Weights of a small transformer language model: LayerNorm before each block, biases.
Each number is 500 + 40 x the weight over its row's rms, rounded and kept within 0 to 999. Layers, rows and columns count from 0. Numbers have three digits each. The size before them is the row's rms in percent of the matrix's.

# layer 2 MLP up, 1536x384, rms 0.114, rows 1244-1316, columns 0-95
118:482461509480429572546431527522449529596473480516537452507500495530499484457476540445503487523522511561509523490547540536476527463499508520447489565508472472433482531438500577541514479533537470449564481517464489492526472527521502426480536540485467516515564522597512545423478543455469505505
098:431528543487501454470467488497524500414513513491454416463463512483537458505526500522534530533544507537496498522523443491439425456479506500580481462506527584461471495510473522566502507488480546518532552477498530542498474445505531529501511538498534473520488547539524593473444460584430538503
119:498446481463479486488561458530438464460433498493556506518571460556517495492528469486507487544470627481477478479551477494549547579509521447489563412450481573531482416485521424478518448471487505481587556551466518505522535481497482497523437532439470512482486507509553500445479532496565476505
070:415485584471430526546489507519536502548485465481519542496457470510477480465481463498520431566377470545438523505560468523557497492551439461518526372517501512459470484483500534492507496503419471471554534533518512474455473422455515600566461434499501481508524516540529509424512455506529527493
090:461459526476559504540510505545522468488457464523506498492421523508467473466512545545480435504446560488533504471495494556493547432531508463472483513524463464517442530494438525541468513472464568446576475480507509507511467478479561528550457456505499518456579508560556515516533480519527554535
100:518562432451448545434520498494518520501490491537474500533496485570469461529521491452551545518545509535466448487556488496459494532494488480377466468533480544554445478529455474418561549500488560580514451525421536471554511467460509483502560530572525485520494550477456484411512468446549499577
121:474522434459492570457521474511474503561466456496497534521516530514457490481542505475527478441536486487465472504513496541528524541519560477459481520396521500595500458503461526462448529527530449528502558513548423533544476503496569482476547514523437467507469486460481502480494505493515516414
129:553475528497523519495475509412505486489406518501571562475536483456531503506551549482492495509564451497540497484511470460507459480451505561532408478461485478492458497520469518522482465515480539632488514496454570455449411451499525466510514497587506440481483473552486467504442514511483471493
104:565551468537514517507477459497511440507464590493456530441432533501488528394499537527495509462503558471563461497588468517632516489483478540483445469455504394515500479475485561518493543488491564484477511500550477510553470485517522508480513498508518553483503473517503502459417530519479475575
101:515460479451498471455518468493447498532462502529517473504542537525450532467582580463560540493396497501498519450488478475472473563500487550530429514559502500529488507444476495455486468522471509403601512530550462374517526493463495471553490479599497489464512457472501460461500538612492527436
096:531476578530452518506553481535522519471472470501577466485434539509511523503540538530576519519527546541513541465528505528492512444434543429480474528489549558467488423484491463469478476501487493428572535543519529524530438444569505517492561479457552499515462476542511409529415544479444470508
104:472489435470561450486495524481466540480511536460470514535511558435500545521515482480503474468494493497503545523499535484490533515483519545497413560464515573549432558478511527496508541473522494387537493516425553535486534477518475498504503447432468489513524459483563487505544559616501491510
099:473536436495504502464544458490455436490525450480537456545401519489469469550519480514507563456516469488553431505490549435529519483514543481479480500508495520558485475524517520555577426490531466532547462486510500457550503500522527538497431504425574498521517447478443512415520478469494526491
098:480532544466519560499462497482477451563472470459518548480509503485437480572476540487438523546523489531481443499519440428513461418492500434466428551468546480485485454514530485481497445483466471532495475576434373470471546527477434400451555527507568493524442516482515576495523573489529508566
066:564491492478504519545466487582454501526469536532540493491411556496497492496557529528496505534486512440517533543470553453538493524518566511472492459482469563548530490487505552543405502484474476493469522465487496499541537481497512484556431506556624463487547503466534497538525453505520536552
101:578467504447489530505483498475473464519409501487485432469465418436458527538416474506513475507449470484533483535455526475536546519518496540466498537530452475493517526476504467526503562491497474562442516490482507440440515550585542482523496438557515565493520435484505426486524547505451506514
096:520477536485473568530506546526495544539556486394473434460545479474474522470462557546607556570546574464440566522460530474506578492502558479504545463473512553473523479529514525502497527544513503498527551469442521489515472472513482436475500521507530570560597524525462507468426520472511514505
109:507531519531502497464479521450441563548502463539529469424536520457445406514499468492573464525534468481474446537503494483531529554471499488555467529508500514489516503548501476481529508589598509472504594496500488484505518409513548462560511477523520452492510440469517503510559568535475454420
102:506531469471570526586499526481533480488488464488503516494481519520518519520491510490470563485459509523493506458537462525523483436512471454470470500502486480508487480566473560534526491519531429568505490510505511502474540536505526485430512486477465515459530535539471531516532422489557436531
095:480480420470572477495450537497446451530521503520507517507544470523462460503542562425521416488515450497505485497513490561516506479448442569526434582490476521543458528489461536485443498478437533466519597454473531513519544507516530416537555602492550454572562434508512495506467472479505458471
104:560466487497497624534516488514454541495546524492454529592391504471513495555523507462494514534529542427445434452567499498525525422473508500493445550547538507525465533522469466542493495483486521502466513509439457465506526516596498391526597520518542482501450548495515480501552504521444570468
103:534602509522524578485473548454517494524520524486487478489475481485480574507547516495573481518454480454503472480485496538435462534511531497423559440470546521503473526501507457470566531564535494434489470545495512514615498548486495538483519534477489566545528516508565515602529514592515567480
087:497485525399470504493484559490466534545563464512568478484483518599471494548495502517491500475500459517454520484524534459557468515511486493578552486501511534446446547467488468527560489471492473510519494515569503417414498474526556485525501514550531472541474470466583500488505517510558476573
109:541443556536533501482504480490488462521407525487474431437429476482483436499477479573464467486531514502502497602496453528588572508495484515518444539497443460532562541444545539427497473519561601499506512590554488478455500501465434490535461491497539421536571535571476478476551431512432515460
087:514434407425472481528538554535518525539496501512428418483524492529534560520535436463507510526477540449520523552475465510541558497511495505447473471487485540499510469482478538519529496576484544462454521529445479434508527555458456485507452508469476530560484531554468515490447511537498536498
102:450390473408503447530553549537510401502518528475460523570481469556526432483438473497546518501506481570472443569483461509532474440479539454482464541481492490466466560465431454449476506508545478406459546528524470477463491472497579552555384417524473456437520489506530562533539479482466509571
089:535499482498518493551509499557501489471474498489440472523496471550488569429452477560547514501479492490521549528494533532510519519444492533497409495480477477453532580456470492561478565429458515495478522502482509541451546546533520532450499485479517443494450518579455564506473509470510465503
114:518486458538504522495473466480493500478468494539464510534540440504462500463480495514488479530446442500467528486543510553516491501433586515433532508514506505512490455484463452483557461481484553499439413508453450532476417506502514493464531514491499476502473495551463479461529567582495530599
106:505542458501487483528456446500507541488426485501493453436547460447472497469474549476488488424485478459508459557453520470455534521550522506544422491433485509531490496489457495525558368542509501611538556490516425483469471566459453505509530496545457494528489465460534488526557448513446475510
107:493500556487539504470511511518581466508562532434529555465536521495519485498450521455546482454602539407466548498445506500496509484462495587434435563580496508558498506580448523444508599424488518519454540520557482551490602455593522449485482520463518556479511417442502486501478514445513486470
095:493519518520454496443483497590504507499515466488563495527432449532474538571478495490458460582539500438482455527447523506468534524492492446532543510496479492415480428478442510458486454510520535538482497510553431547578488519517513484419501493514553481472506533516476471445502566527447495443
102:566467509547468521440528492636568529548517481519515485520475490508451477531507471523568471503526522550508473565561522507500563537500535507493551531504481496563540538493567574465423481517442505534541532510465469506527611500508494535508430491527554542502546536484443575577485462492436578521
095:529504566464544479537545490508512446525492513488469512518500464456420533463513536482435510557450520523501502440395469479484521485460477545472453464459518472460494500375491542464492574482570477446586489535520488516520460479521497416465462523534613542503519526501578456485462509499487516486
075:477441481547514534481434507520491447457557487497543485493496517461464524532488455596546466497481534449566480523466456501538595505544489531502558483464576502431496488425425472528491432475546547533551472539514522496506419457515541505513462507460596434552514537477506530430470586506465445493
097:565555498558547476504475549534505471477524542517614507539478549458476492490456507489522508494497507455525534484484514567568529509485537443444511453514487483475555473520445540503494454561516531462493507543551523435492447496468484467459493429559489488493532459500511478488532530519508538515
078:560463592525511512520484508504507517516466510506546517516432440530500487508472517512487504457558506553509476528433500470451495468446470456481535507523477498519512478493491470520468491513540591528480414551526426552470473406500566532559552499558481529480513441466548554475457568504502507474
077:518514504512546457517510436483536522546555423478467495451452498521588467443517544508493455545493450490466486534512513478533497478508482411469445474482506542557503494448435485549529468503453482525572542506483532503528419556514481499531481433467520553500562448504557473531423469448504491499
106:473446474503475501460465527478452437469563493481544517522492554457510495559442483481443406546494510510519496492520437446512497472465595456509463499468512483466486528503548474529484514520496511547554528518466461508457519545479564545446565534494480551519489466495527526471429529470477462467
090:548550529500486487542479451451532504493527451487494501568490480503510606472528508427557474585537425541525574432478537474447503494595496474556490511476536451537487510494492570444590452529549515519560477476500507486536490534531490530535517533545536465487542592467481592515467509561466484545
096:581463475476548558527486507547535405499491464549518525545500453565571512493496483424484463456539478543430506534527553549556456491489434536488479502501537571474483464459481470497485526531465485436512458526609492442502488555486473474462537456478515499498498561533527601464421535459548463545
095:502501541497573471431438460496456578538465484528474486528476471538507431559587475429558565489484543457463469539444490428508497492519491474490495602497487483460457490488429476565588562449436534538473483564539566451492534509457609436508488453479525549452481483530486497455436497499527549489
109:494477541577466478486525563458458432476480498552449604484423483526508464476490540482502522490511569454515509494525544434448538539512505536490544462539497485494534458452446458550494576479557508556628501512558549456532469490660513500454522398463476459519485509521498485496441547489478489479
103:479545465513459488496508523437498515510576505491490426552478490552467522498532516515497475426512524509443453602547474434540464468438526498391443509449472465477504483462448525484405515500521474426462454471447500506436477515563544483489504449494481512488485402510411531537529463550512416564
114:459527448452548476508538541538570514538521528431581486459530450472553462565569492469540499476512514510528406420502539471604459461580458481462470523468514515504505526510491516488574534446516537508459503544471559587502541407591526499523496492532503471597548477506481501449464588449493468503
112:568548455486542475453450536543445474472439451455534472485536449507550516518530495463436546531458527447437512549487551523568540498543546477489523498410531461470592506509536530564587526469517546461481426428477500504497553535533506476578536447414581518546547449536475504496485483506514552491
107:501491462486513584544500523458501483410506455480518467511516439496474504550524544425507497518484578608482557511501486449545525588467516518450553526495463489459488522456447526514509576473527557524485515469500528530542463592509481506485438478560517482484563451414525537458474530487557569486
076:583576527517462532499497548462542487547491435452464436513513512483557503534480533472510487522506436467471549512444508471510533554452631512472496468566510537522520523504539531545442539492511503453539516442508498557529452473558525444497457498521478522498486520478436511434468534549506492474
079:495530476529448477539583523504505482542426458473530530505549474568508493434489483408519448456504477553560608530450490537547519531513473492480476452497527517535547494462429453528442411500421514478510404480405475513583513480460549525500465514519498495527456442510640543477516486486469527492
101:535493418514385581532527475463526542522506477379539519555450414497575459480569508479459484439575538511500511464517487412494517499449483510387576454504542542551646471490546485608568506489501551556523512524535541412494434525502452446484473527527490497482542551504483494495483497545533529499
102:534519457447570414479462550521579458517474421466496542457511530492504484438469656527523455484409481450544529535505537424497504518494534476512426428536473474479527593552525535553472488554512561447443495454475488459532482446539563473519437473530495512480511484538455595420494525499477526492
100:533465479520443499485464440474502496499443473489556473540520506457438573565531551500512499520502496528470548461517473516468429598508478497488442495452519481496409493467556501518510486520533506528533493518454537529516580567476502551470551563541497483472488511498524507504423532591515487510
106:553431433467540526489475414491551474513428515446491543532589509483451502512454536495445529574512530549521504471454501536501545527575491486483453533565482461440467561494391515590549501532482498466542505510532508521505456479463540514508570532477561474511494421439481520459535464446484461483
105:492505485468467438547519502474488529454456509514513474487435533484413541487454465564487465486469490531546537507496530423497491486561457555416412449430481494515544472507431517523485480504471495547516528558504504412540475504529593523409419534470567482579573496560506443540460517527456550445
105:471453504514476436593565518517389526537475457514506518435513455455474498529548463542554502535537490606544426517475496485519463405530508476524517550532410545418600559498553463475561502512484478398516519457454542501535517543511529521560418429529491475500506473500496471453505512517551456470
091:449547447565498477574508550477486538476572585463504478503469486458472556511548495580521490526462457428485561537491459467505464425519559431477514475475483538491508428453485503454551474480485505453517489459516548434471452412469548458514547507526590525472496461479443526501441540584489483505
081:482522534482376564528427551551495575504504499483546473429506540433554579485526524493498508532475569545417477538451510515525527501525543493520506425489535498505498469533521533564584486441527499502508483494388514587462481528571448505485452490567496447465422497560497467380561515546482522464
106:526451497579457407434511454542428478527484592473462463506431467505479560500499512510581452551446507486555472490509523475548508497549482566488478519476547424504474474456529506500494486444555479528539553517459556402516525459468493512542523494468473491569481475400493487437432444479456524498
082:507542554451418470523439541549529533519479406496449500473474545442542404478545514478460495456539510454472471533419543506536493489519452458488512474507462511449414426484491535552512580489513434447545565539518517501505585522473475472515463454464499510443507545561520415429527465492543486560
100:464538544497545534481512575498559511560508468462499495465464463536515474502433492530557606498538523540490510508465504511477470512564500508530537520545578504528484512484494455568557492416514544485474434500479477506501568459508450497465511517493474428528499505521473542528479525490577473506
119:497545463518466513537425545493505479480512543469489471516501436500481503531449480517536520554520502528528531457479482524496429434477480599439427462557429455502532442527494520479589510545587469456533558493393541468474482480533510487542556501551520524511515479501514551445475548510452574497
094:558462589502490526469515471581472497481481580525462477489456497497513531521482520530518574510517437584467482545508560449508501490523570497439482468517520467449523503504529474467458445586506538475555538475553503457508522496474503506522441495490435556489497485483587492497464430491525504553
087:437484565462475495453529573507542548449557510527478492474407497598529420519437555446426480431575493513523539493551523515540495439461520472535453469541546560500518463517460484479458510570551536556471528523520501520464457472556533458532496501460470495388546512548479525498440542532455487478
108:529509375525527479533472472602507517501456483509504450511474467518475471515530474526559518459470562458479541540481503545502528395536415434590526497486526452457440507528509512491499571540498510428496544552456441486517548489511451490528529494487478442482514517443498443481477571505471462450
102:482502585416494521468494484472507499485489486548515503480515509474513495493574422590506567503522492550513550482578500524564527462471602475536492499540440563496532496428525519518444529510497421469448543447445532470481453456567531511477488484459474466464598538511450444528476559524491539495
107:463511528493468544518473531542528533488532596523528549528507532504493511508552508536525461484478512472502527481510411526535471516449500535454486479585497528455546496430483492496491476544520508479528511421385548509502438503473503448514497396549521542507509454451562472476490507522526488471
061:531425466456465438533501508460512555491476527470535590544425425441467486535547552481520542537470532544513473544501501507505568456437508522547546479438545469508583533502427498528473542495518551481516483467515489493513564506491484502491481492527482450493504486509542437502426526546456542522
105:524464571487488438490432535450515492469515459491518492505519501516482476521495460496506519539527524546571522477461513477526536524443523433510527480449509505541590569557500528520520525486503525505480497516558549452508539435536516491492448502405432536536516532539507550456479516542474537489
095:543432507516495500566508528478537470587453412395514516509478573491500498528543461545464508514441499507500538467519493421536518480451613500482437509514550511511523469516469539551513456424479507491505489534491584486533475526480480519484569479410464567540438519530494511444537466431516459529
095:498470479540433481562541434487496538547458471498505456537490453503556455507514469450612506507533549506470508543473529475483528428563585458481470512527453530506518511496447549549516504549490501517484519470552538504543549628541533535478485491526482502495554545486522471494473470425487431507
100:457493489428565469535517478596511518477493494521498407468534468571477459548602491535527530496506581600505447548523516524555560480456514587443580501553483579542538457467503524497520510499485539519453579486510458475499545428444497535549458500569532501560523527509582427485492481502473533542
097:450453493499568448470524498428504533505530527386498492544482526547525498469515449492516536538494452515458472557458590482528523545579510472546478546497508549509588575577513558509600572512502461540478513514590491498482498508496520454504519468555545531487564499480509522506451520516504543523
091:480520498509522494477548507499509458538493536471571516520417520535461530477494527503502522464603584525604527481510458511557545482483581484427497480481500518548582453517465490458554486407448470540471483515478605483537503510397499521497430502485488510490519551439550418453491552473569515473
103:525565531448496528441480487495470504502516505538461541485483524494467476586480477471419527508426497475515532548464466532515615488462478493443483519492487482449510562503525452476524513478541498422469485506554532493488447518538471511461564562502512518511630460434411537489433527427475495520
# layer 2 MLP down (transposed), 1536x384, rms 0.0883, rows 1244-1315, columns 0-95
127:552481465509545510499471495520467506525605600436462509542508509512549449517499480530565483532421457550537519499479542540484469480483587441521467536506474508588456496497493496465531478503448511453449526484504558532514506520457469498475554513428560498532531471502525460588557499496499465468
100:572601408507557584442523480518523484577493509503513547489619452430523537526554476509546458477526474488488494537491532544483496508465532488464447514455482435551485538428634537578538498514515473558488493541509481585493482543440505426493519543518506549521515553519490492498530462467459431564
114:527524458462598507436580554515446529533548487498532465485479492537506444514435508512514448493532559532503506546521499505508520538519481531551531438521503478527579491440413502459542467498502458512418475513511459496549530505518422572510470438524535571472426483528515514490524495568568499489
076:444457463487493554425491488462489449530543519427505503480572476478496512531530437424552481558550549519552439506455513536575516521558465528536534541513489495476529471482495492489453596511510531438566533528535553544528527530498531504490528429511503502532500498481447479452554543458515462471
096:447468562498507468507610517511482525567494532462500469491570491411489509502539465489498469491495569540557522514486458476564515520548446482503471439460504520499582518427480497598559521468545454492537529441514549557488569477543545550411524438480472492492521468525530532495504484577545562502
087:549486451529571503465548467546519445528435440498555437513484524509477525503518476511533525500473485439563512525515483488505438490431541528506451513514452528563504476485450480434488583555512548474498532505618518478555571519510566486531517575406507412508467514560547480557482554492498539522
126:431542487516537511471499564554457478491452444589528542515519577440500436446470505544580509484553520486531465459488549481558529471500546532470558480438526526465540536418478513452483475481492601520471520553491473478501439458499530466578434562498494512512462424460479586502491503492577536468
125:456466501524432487447448475536546514572466482423466491473558490531521527413502510413517483512550511463475528491479480534476423509477420432503594506484572505500453590486474457556544521470471503506507551520527493479448447502504450578510469529524427483531515530510503495500547488464554566486
117:512465557516497558518474490533504527546434526550443470470460478526567586458504472532469522477509499523500510429468459510457482504547501533521516567496533558565478541587523588492553574576491482551575572524567479553542446473487476552579545501533425467563564467517500442520538477501466537509
112:486507443567460522517487504384527532554531453457496465539544532434504440568539543427483457460508575441447547475499449479493491528545523545511454437513569507513483572427453447466503587465587556525463495535498479528545473468570608528510435535492480508502508484536498531504469475507530520503
100:494487582531439493430505489561530508528514528445470568433532494500551515524520556482496529546448515540532430497398452522445431392504541493522549513437489490500448494546552435553497581518489515529451515468516468500553483504500527451547501529465490547498455493490481494466492490499500481465
118:500500446482524481553418512507521497473528532528486557477473433499508526488511425524584500467464494435485551461426535471515529470538525388482549515489530498588483486491523512430548533408429529502557474468508461593525552542499501533421540432487454505554518521507482481493524481438533549460
113:436563518468570500538447504459505424395499554418438497539517504584540523396476496461552518431507544487476530483515477553533511519489474531453522543466581521447480444541473465515446601579505528495435469446562569531509492536461501537504521519455522542616508499506524463433490436434511494510
107:602552555476489500514483449534473495459524488482490495457470480570485438530496514490508491449477500447473454542556504522497550505531577446484490522465517568497488501498520504487503526536500441534484489443533605574495451519537553582594527490522502474537413506435459501463462438493456466441
048:515458569438479513514496482529561464528533494510490563457516552430476524537518491525479476547437524537573509454480482467578458489503514544495486535479504509519550467509545475517456515498465498516438487521524513531466490491486464552468395484491537422465475444458488525467535551489539598585
105:483415478497507508470564421498504528461475465518486466480493514543434404470502505489509530444456494529530526502479456442451521492513536523503506473469475499524561456520444512498509516523516417505452444505467501473510490534475520473466498545533513431492589473465476461519520527552539444511
094:583459487476497502507495433454570559515439472503492496532573545553540497523509566520459468453515481518515510509487541479451467479519495529520518495568495492465476463478540542517571487451459503499439495510540456518488519471508491513485483504491542480505460502493468504505505496547472459555
109:508527474578502511504584518527494503514504581502475464526421481577520451456543486503513480503486501458492480520565446567521463502493520504440449497508486450486482570539541516525497547550519560494536468477489450528450494514488474416505536478487486534518483529531490544520546555435508471523
106:482453467472518513430451504510474555476530493599422489514507546559534483514489547466475486399532486468475469489460498479468507497382507556485522520540455520499500546507502469499496489503479480517457440581538506522501546497445561501436525477445480507530524528435455540534499461451545494466
089:480553540460471487543524482505549428519549540507485499432585491570493547442484548563432444497492496593575524476496512575495520575442549485569476465513545490465510477530475508533461530567513488481448443542525534516439506530549493465578490541443571507572516482546399504503565561476510506473
109:487439496563526484566525449555546532496473488528484485472497517570542475466513565475489431496475432512526503477471444511566479519471458588471542539519453532557454454441507510483484515471475482456489524560491507558511430498418494581454537442551517536574506473592428449479572516561475487593
093:559532490542552515463515508499558460496539498521438501530414510499416495503388557452502522489494514483458469509603495561491553443513514440456440479494515485520591511522513569454533519525571436491511427622491549559535552516471473472462520498435528540564493460549509498493462485537597506577
092:401547502562630497506438495487456498454469548485438583511530519534478507472563561490501510523497493474543479539476491534513517496534497541517500475527517574519474496495489507489475534492477559520441538486513493503560492497467530496519542572500533512552488503496524459535535552502527443513
100:515542529548527506506476443426497431479494507468490392494552450516581457545494424506535503439456510470516565509507515539486485461490520490509523549472489442513542465473475446457454420512543495619469475510571494526527501482479496466507561552503489488520526507506478511459604446458464526438
088:468505539457457483497532470488513463485495501566417511585525436544532526512501463466473464457463443533445508469525480511475484538505439506425418511454496490498403515500521507497475526439493523517533482445536586598514487456442524537499546521532433555429557478455532456477555505531442513528
110:493458448500470568522564498478483532524527501466491536514548549523496574489438503492461515472489518490477443527499507534428558489579462430497517522478411459490448516528522575509505535443430450550481460469600545579450508456464506510490490475452566446466554476510473532497462507513460499504
065:525495402495477463440482491517477454544507494481404537559486462493536492522541491558584548528568520527467478430552484488534472531558519555454521537483490535478458413508491475534488484492535490490609535565527521535480473484434527454508535507454460517501565471530483520589510472490547551518
118:458541514471490509473465512469438538478497596548495503515424514617490467471417526453449506471515501495489486618458441563450568513495563493524543466522450556496475439403434442542547506502551493541481549480458556512533446490546508526567490549501566426482467479481474472489553489525483439496
109:503443422520481454498509477507541507571503467457476526404545470511465466401400570515436517542470527496539500526529470449468467515523503529584511501490553441461559525510557483553476539529458478440465472526458472488544493507474500612455511486561538508550493457525565463475489541545558472452
105:460537524445575575454456600579510451450497475472511488501545565558480447424545542456487557505499485452480436514500432520478485490557500495505450551521491515530426415544513482507523547532500469414454465539506511548515559481547534542516478538451462575494502399574488540499504479429523486513
069:490563525560558517528511568489524516517516492459458510445509460558548582527531533546538464486463517468478476559467499548540498507462527461471567496449446527451453493497503548477437556414561507504554510537540497439510496508510572510523452489469468532432553553523475490564458497476517514508
099:519474442525482514487499488565420557476507488474524504514545529491537480505510505545451503564507458523472447447529550559467519471430483441500574520514409517494482485537493516473475541503553533513472528455575479510507506517518443475483518454445504505544485503498468505469514538451492488473
086:545468535479573523539498457488556467530513488485359496524520572575530445535531517596532478527457539573505545498546454486475456490497517449441536488498523478541446499567445495516473522559538510586430483496421459517449532439467581420510540451478503522551516513525534491487539537513508514489
066:511522554465484540468512420509583475474481505543528521423616507515584480500552508546438458508440462532481598414520565413535505502458494529554447411514426528506513496520586439529478514493494530496552544466503461489528546531553514568513538430472466568577566471548490537505507506474536466511
098:514502541457412443489579510428511554551495489507418463474567485513498522494545514518480529431542519515498472472491538496481515544512486514512539612501385531518460439490593543491507531546474505525485510458540509493541478560499540500479508502448439539563511446496508514514470544520475511510
067:433559528510495489550476489484510495469559477453555547450518533567527494588547473517458519463496453492476530448538446477490504486460477467538509482518413510526529520475521462491471525493479504477538585505572474484503510511541441549457529506474480559577558503511554493538524457476497429491
095:521507536487510525516551448518501511452514478481446516451550468498569545527446489511534477481499540541585467453533486572478496511525495524578513484482477465481473499539537473549430534558466490483453472489501531489508550467509515495505462502479508504638463519540493491521571492438472552486
120:460468486505430532525407540520492482513534528508519440550531546535494467540464439537483517462450515479465520532391505449515494499503482585498465485462519456496461470567568514480514541506522440476552495486535501483504497480415444540530465521464527467527447550480591497448505509517487534444
093:473400516539451561555450480451524513525491568461519471471522445494479473500524525580496511490522532475455479494509420500521534492453522461395527576496520555492522511590570452475502546474439468573428500520528502466470484484494460517488559413495484494591548535538547488543508480515567453512
081:513513465521548468501476486449482508505478485545449494536521533482464474493472516502477443493507510491503570482440466496463501540522546559513554526514477534402514525578491462428564482546537470585500471501501480478494495496548460555470486525476475552511435458515495448513535545474515476466
090:468416466511567557531456438457451546542422468552467460489536441496430446533483474444592464496526527486418556566450466452456478520511486443574540497520450545534482516555477493496542441482472533563547539573526554526509538463454510436489537511494468455560434451581442504509477474574594598531
135:482506459484529530527587509567383477504587502501525542501417494540453516533486477428487479484452548549499494474474519474499484507511578511486514493492482525459531480536526508527542485513455495505479489444603551504476457542537429535529553520496520503573526534453520477515463504473458461486
110:459490511526494534538531467452492538471512491519507505544436485512475442464470560516455435493550490496466592535480508521480539439504575480408545464533501491533500444557498508452607599512445447534533437503438490497450486484516515484518467474411469478443495512481438542482479486546438550565
112:475520405466419481443490487496571446482500524537486505464514464464521545501542530549501394514500561591520529499494463473512469456552573497452480529501535484584561575451536473502599478436507545475494594506524495476480539545527514560488609570494486485505499482463509552551499468441570561514
113:460557492460551531487505435480493471505548487458490462557541473504483523483515472505565527436495480534489461548499473465550531445459532505506427436437378465506534515486530499474543513494536523477419492452503555594492481501547487440473499558516529494551487393492479520543467504526526473430
125:478487443489580422475517516521581553576545414534537488523591561530491527559481510475543501473472555503419546428502497519478529486454553494501535513527442535526518487536491484441470487444497532515492442550491502542477532389522436598545508492522513486527493466505521505519505519487516516448
100:498409456428444529475486443476524545519433561546466531442480484510488517513461505514449483522530526441525506378534505571525510429554437427542467508518485432428492527551513495495512514510522511574435534542461484534531526529490477564488488527495530506561517473508566459495549555478546468484
099:502559433437483519435444525518484458435458540516420517508478464419508528585509523554465539607466489515540435486497497453453454510489440583523509554468498476488380535505475488447443522522485470439474546440570514493469567533524455439534519522428465522642513491531421520525548490502523499473
059:472529599446571543421498512567488482561566504584515468498551569502495535503466522475588469566500497498538549539519528532504447514496519436595454573505477466514403544551492489444552555518475450484489502506516441628458467508521546568446511529435525473505531468459479484514546561485468483570
096:505436457499523445513521493543422515619465472425435595514524550508525535555486557449533455534490453479465418511478462528475430496543532441449477473475499501438487445445516450425544436528508545502465454489526527523455483507517558463544562536511530463469452488486450485453544454470486416496
105:463527515515525482506507440533463507496482541544555437481504502442508458479511488560430512590537513546508575428505519560511494556497539514547509535571490478449487487467453469523496502476471487458473463525474440521471508461511466514476526492506546466522432515539442521547471539466542548519
110:542553469503504481455540531500520513530483465573479459490485446454579584434488463480551486525499502451511452502524443509464549532519482555479528569510470520519543489507485465526489484473492509526497510603576502562512430477517509498493524546479507518411509487506517541435459458437552531438
095:518522500534518543437527521480441534516536535534477447472520486493535458535508550469586462448518474488456509426461480449529439513440531500447500517555435427507477474515475539496586476448527606464533495526442422605494580474463451540456498484532542602477512516433436428515516460529563505451
121:465505499469534407506497459450471449479491518495505523494511549452452508491504491461490534496552478499473497511495411483526528490465547549502504514487517496544494552605604443500556557583524494485464541521482514513546509510454484525469432462553490561504514496439493492495537513442512446466
096:534508435510412489468545484442508539442511467480551478575534418462514483492423446521523479483475438438507495488522488500440486546529513550500501596490423506498470492422494461498507503465534465500421523492461459472485528556450513464568485505460466506526488518464443461514579612477475469520
067:473480504548448537464482483529464496552451520530520484534533506467507487513513478415500499567483505518499552511531445435504466436441499568447457459570531474471455515501494499582495430507583496474522461433479477500454537513441505466522449490477481510499466525484472468488479482513597501546
112:501445514480465489573529511580543499511456449473435496544512530508464584511423529530478492451464514535489502421541431513541482503505438563457581576465481468469414499484499499499535561547503399527500461551451502522473502464589545548462530541486579590468503546557465504534556551501490484494
077:444488531509458508542468518538470489495438497504493471474460524478532448425560484556562509496488560573503526427394512558461479499545504436513441540523560425500479495480499538545566477396577499443574482544531472525463470425491481513479463505501429447438540445488456479527492548560473471532
104:435485471545408528491514479462493542483486487495418482418496531528508503518486484466512481600515568521480484504471441556542449559449474503429571500521501430417534479421506473526503571433517530438464541506511555580479503453470459490472500427534550474504520484521537467507487440468512503561
132:503523494486526535466533560519516486513553456491449512552520452462438468537488514580520553459534458432541544555474479507452453392537485489483462544513406481499442506447528562499547497491543493503512541447497522539501572532511510461541490487441502466518495488472508560488532518592445481479
084:522488494497467581520532475542491496499495559546460505524525517455535456482410523473466535456561466593553515516514521517544464470493455482488443496620578475432451475464490513596463470495451418463520536431542535435499569507454513482475464521498421509513439542498613544538542539509539505541
085:495493475487485500487437468419490479431466536494456508511551509602541461464474493520392528459432564553465457476470454478439505489521427631510544484542490452488480495508498462529530500453477461532477556524514532540523489401531455550447513466479501485459460429459522519467523454447498462549
103:523517466511469520507516582530429450512455463507496465548426441535506616469502534444434466491478494476471510562529494533442511432466614445569506457477482572477438520506562581537488436491533513527490445482448520512456421516423564518487534505450532449502518508511485429549501515527477494514
102:480567455482554467458468488569491470487443478460421433539510510455535505501469447572466476501484502428512516555587499577496524488458542566533540504516473526503457553526463460576434547443501399492514515544458502506541526532572508517499549489521561511498548510502533457531525571501470520537
098:479462487485495451518446531480497560469449486499499434429465489480485517505510573534510503516525500455406501599544486519452512533471504452525452493480525539512483447482455511480530464509417490501490453497560489546541479485537486466562448546562529438531522480515421564505517457538474481466
055:529546439488465573498536502481470480505471450478512477504493483481535549573459528530525520602528527554458500487506523493463426462468530512439482560525525455556502482588456498514495492501554439544480552376459583524510481517447446510516537556495615525514450586439596543531507582494558600530
106:539447608477505465446461536558467423528485450503499504450491566477537500540486507513482448494542599478555488513477511496442512425527487517569510472470485505519532492427509439511487503457500515516501493549479503474418514519481435478560519507486487456474481415519508522518537555448520461537
118:519468460493475498473501549510510494501564527505482467474490547466595511438493489508492471491453465474488474531462521503541508510496463560488525497446527513487476533535540500543563483529501566484516587484553515563487525472424529513482509534474416514454418554510490440463539542473538445480
077:572465590475503568480506470474442498503521510519571592512469447484565499465509488479535501510514532511529454514502461524513569500536470502538448544473451538540465474505487490554569512516496488442475557443546461531445461417513491523485502546539531558499443524547487463500563570497462488451
085:454463532517523434469463520493533501531459453453519547501479563533501522522510478549474493600455463456555535535522460567517450516491524510528450482544460547532489527490527494428513517574503487483492477470433489484501483496511531509485513534437501429512476472515480500536509552536522492521
108:453509437493527560499539490554412520484476502530503508452531492524495531485469450463492446470493588496493543509460485449456458512478490488490476399466526501502527477498525503490581466448494482515482500452511550531475487576513497504512463493547508437564458452524536536576498473517496526499
077:476554517520494529466493460545519504447478602496499489514506556496490444564541507515535495519539492500482533465485548523474499453526499539514480551564445507511525539520508495486560553487512489495544553526551544475559482526459475500516509508470546497536554480481594412519526517562473543445